Weights of a small GPT-style language model, trained from scratch on English Wikipedia.
Architecture: LayerNorm before each block, rotary positions, no biases in attention or MLP.
Each number is 128 + 24 x the weight over its row's rms, rounded and kept within 0 to 255. Layers, rows and columns count from 0. Numbers have three digits each. The size before them is the row's rms in percent of the matrix's.

# layer 6 MLP down, 96x192, rms 0.163, rows 0-95, columns 96-127
089:146130129198100122127133134115154160076113172081147126141128162136110116133161086101197122133119
082:142058117124123131129134132140120103106089126113144114139126126169148144074130157117144148096105
098:139135134135118104125090100125144129142112106109095106119100113089107090145131084123137144146122
098:110133112138118121152138118099107138136137120128138143099141129139136107139121106080121101171178
112:157116074111127097117139148113126097140094127143133136120129124158159128099140158095114101130133
101:115148107127121109128105151138136144128109109138127118159084116148100109110110174147116134090087
103:143102120126117126137084144162105174114142102125148150115148101144095176147118126111073172099088
084:064140105151104131166164144115155132126142122151144121125157111139122149115120180116155131117056
097:101147119138100111099109174130099142076176118116144113090147163123136127125144141122134106125121
099:133165095121104127121148146136183150175107136148132159163078109105107146118121106110140130100119
111:101149155132101137108106135083095159073102105125141143150125115105076125116089115122166128131128
096:112112177075133113112138126138159138147157179128111090177138146120130131121107141104094111145131
089:093105126143129147124130086132115126172103194147109135151133132127134152131127084076130137103135
107:136127120152131130141132127115088099128153151140178089124139135112150132157117122107136180147156
104:106119181108125138126129167092100148079144125149107135130113174111120088126134102143143106098145
100:143147119149089110126107130157138093109117102132151093145114171144097095094067123122107141117102
085:156127125107120152159137148136072122100104107121142111160161139136133120150147114134157153140127
104:088107132132142104148123149119096100159213107136145112092118126185147161117143119105114141141146
098:118124141121190132117159138064135165126142112133164150092156139148179187159173133132174133139115
088:171139116092104120147103103097139087139101140132139122120142153148154101114161142136118122169104
101:124122132092091118138104136114121136110138116143134145145071151163090175073140143113145129078143
097:104137135096107119109126123143154140097070107150124144128132143099139128077156153151148094127110
095:118131147110108133133142126106107134091141135080156147110142128138122122143118097105116075146143
089:142109135128170125114082100111097140118134163151098156107114135120127124127161122109092123147144
092:106128139108143151085144188136090166091137108101154132128140152130136126113151121118119100149159
108:193103147161089148125105080118098123099140135115118147141122099131111117127108173107154124106149
088:118084136091130139142128168156146127172153145150129157072145163120183095127149078114151104123128
099:132114124126145141146141166130138131155137083167108134139147099122100130126153086118135132130104
107:089157141098142097134149164112124107119173121110160111109142132117022120109168132105106124138138
102:135125132135102103101104109110133119139120169128148104070091148094104103135135126163138149092157
098:161133135125110086089156151121133125113147131111096149177134093123078104097083166133118141113138
152:160138166143139150143119079150123142133161143151110150111213095146109100094138140164110145143157
095:100106102159129115161155135085099138104115121139110144131163152111114164138137122128163131125102
090:139150159144096137138169136111104120111142099157150106099120105168172125101134129161137111139134
094:134118107152136124117114117144181124143106127119121155159088110154106145119141188142141116090127
095:145087145127159115128147114119145140093130105107128130114090128082176128156118099121096150119158
092:141148135085128140119100040146101119159097127128114121114126142116099088168116138114108153157079
095:148116119089120076078148108101100085139073119088108088122119164113174142095116146156125123135122
107:128115131107133133149118095159122162147100103100083142105165106153120094140107143128143103164099
091:099090124156150143085157080175164107124155149107099132131165115128153124137119109110143145084099
100:124159120132170120146131115156119142140121109142152163074095099100119147081120112121142149128130
094:137161129120121109122122136132129143110093149096129126132150085122134139131136133156138134130108
098:128113125144114110116164125144140146127127152139110111158147132149129161099119148094109150137076
107:110118131129133133095108157132089120172163115068130126120119118140152132151117141080092113115143
095:115136163134140135134145128129163111148144119131117127151097163146192109140110090143122151144150
111:110141155160143178166108117156099113139127143156118135147114147128132123205120159148116120128146
101:121124139103129124101111126155134128093188120107141149152111097109098130138114107152163130121136
096:158108124141122171144095136159104081153121108092100095139159110144133146128170138137133123141117
104:138146173166112106107157136141108140097121117127145166149124138118097139143137158106118143119152
111:105159118115162161119152127130113133154134137115128114117149131131150134164150142092118127138144
099:142120135120181119127119081110142162142096103151140133119129118124129129128129124164188154161179
100:153130100114111126113122135135112111124105131185121111143131131138103148126133147141147110148124
130:168135110106134109113143123133162133152065141140070132153136101158117124133099118099170134112133
098:080185098097166117120131082097138055143122125097145104123101058121103095164137149200106139149166
098:140115124111140075119146154121126109136143136139125109108091172115149197095120131118147087133142
087:095127117089114136162138203167123119105107075142113141135147174147084151135184131105173129117130
093:086115104041146137151113136170127135157097083144089180131122141101132082115127121119123110159120
103:122132125119123155110094089140121105104109136143145147086169170142146083100134099119107131127132
094:113108084177141153161104166154165133105144124164134100146122118141102073123149144100124133123159
097:124129162127146142135141133103157151143122105113143127164113078144122144129156094125120154152147
108:125141178120154103128098137132115108128139127122142150091171106106170125104141133158084135139128
095:134152159163131110141173151122134151097132167176141107141151105128171108122108154126113130159107
101:142129112135106158132092112116105141140155159109142119117088110135144104159121110172121122145157
122:095127116136116159151144172083139174121115152136097086161137111136117179155131164106108057098132
095:105096103104123138150141117137145155162118126145158139119115131137085102127127092168152123131094
092:108150121180140102122078110127109108109131118108119141123110156108092080107134113135098158119096
096:126171144143126171155114089175113094116105137104124156135139148142122143109104136120085132110080
123:155152108125101135147152175079118121148108114143099132145112128126127144125136104168113156137128
104:119117128104139149118121093164091101103173137142122129096120133117117138180095116168122141119102
105:071085117091142153082142146080121142135110144111098115137121148129145169123098147125186120108141
102:117149144173088103117105134139092152109111092141128109173119132110107119115158115113095103149152
092:126074128091197140165142191106116137151159104122135136130114112107148147124129153121162097141142
104:166088090114170122131126122129147170098172134102137108144129120122094135143126186125146102142149
089:151215117160119112155151114134115120108113122126117150123077137095118148116116119167162118137153
088:154156110111131130128139129165146129156115113152148137141160093135172127118125138137186115107101
092:116177129112105131133130108134131094097080164148116119148160106123133098109166107131089108144148
091:129140089118156114136147163168166108144149132132129152164179128131166105125132076126161094086105
099:148136122162140103064126126132134150130144140138109109175106113137124144123115114144104179104156
101:171150149139127169142128129153156107146155165085135131121120120088172133142116098112130146141127
107:119176109125152172151101144110080065125152104146132142073145126110099110135131128135113159143143
148:149128120131110083112124150138150124132122133141211136110076132093147154154111104141114151112087
105:149177127135134161138135139083140115097161123142113135116115117120144114153135143191134140137148
091:106087088145129142133105120126129082116175157167161150108139131128142078168132158104138111111163
092:126067090118157157166114134109114145169112144158140117151100145130158089170126160148177158108102
092:141144113122154127100131100167154100136122144116148140133143098115139103160120122131089117183108
088:161114117131106137131093159130139100192125099145142134087113165133126112104128134140125135116131
107:144095150140121104096182129139147109122137138125104048142109120119109160156085130110115165100179
098:162113123141133163112128165110143119144137145097115132131113183153124123167082134152077124088125
098:126146160141099125132105117107167160111108155151126116107128134134147137153111121159095089126115
088:158131149192117109115160097131140151197111152113165117122137130127151159085131084112117148107112
087:129089120129094114147143097125166120120169170095107114087149099137155152162120118111132101202091
099:105063145175135135137120072096131167110123108072096116125129119090145141111111110147148133128159
099:101142114120121151150153097142169167123101084126089121121158156161147128160114125114135114135139
108:177139138130093153144128082137145150115106126123132120125154105143152136092127164155110120128121
093:134090115137076101145098066115164140115137127117085112119166140141097145102122149148086129138169
093:090114159142132117115184124138135156141112139117126158131097152097136117118148091109090098126123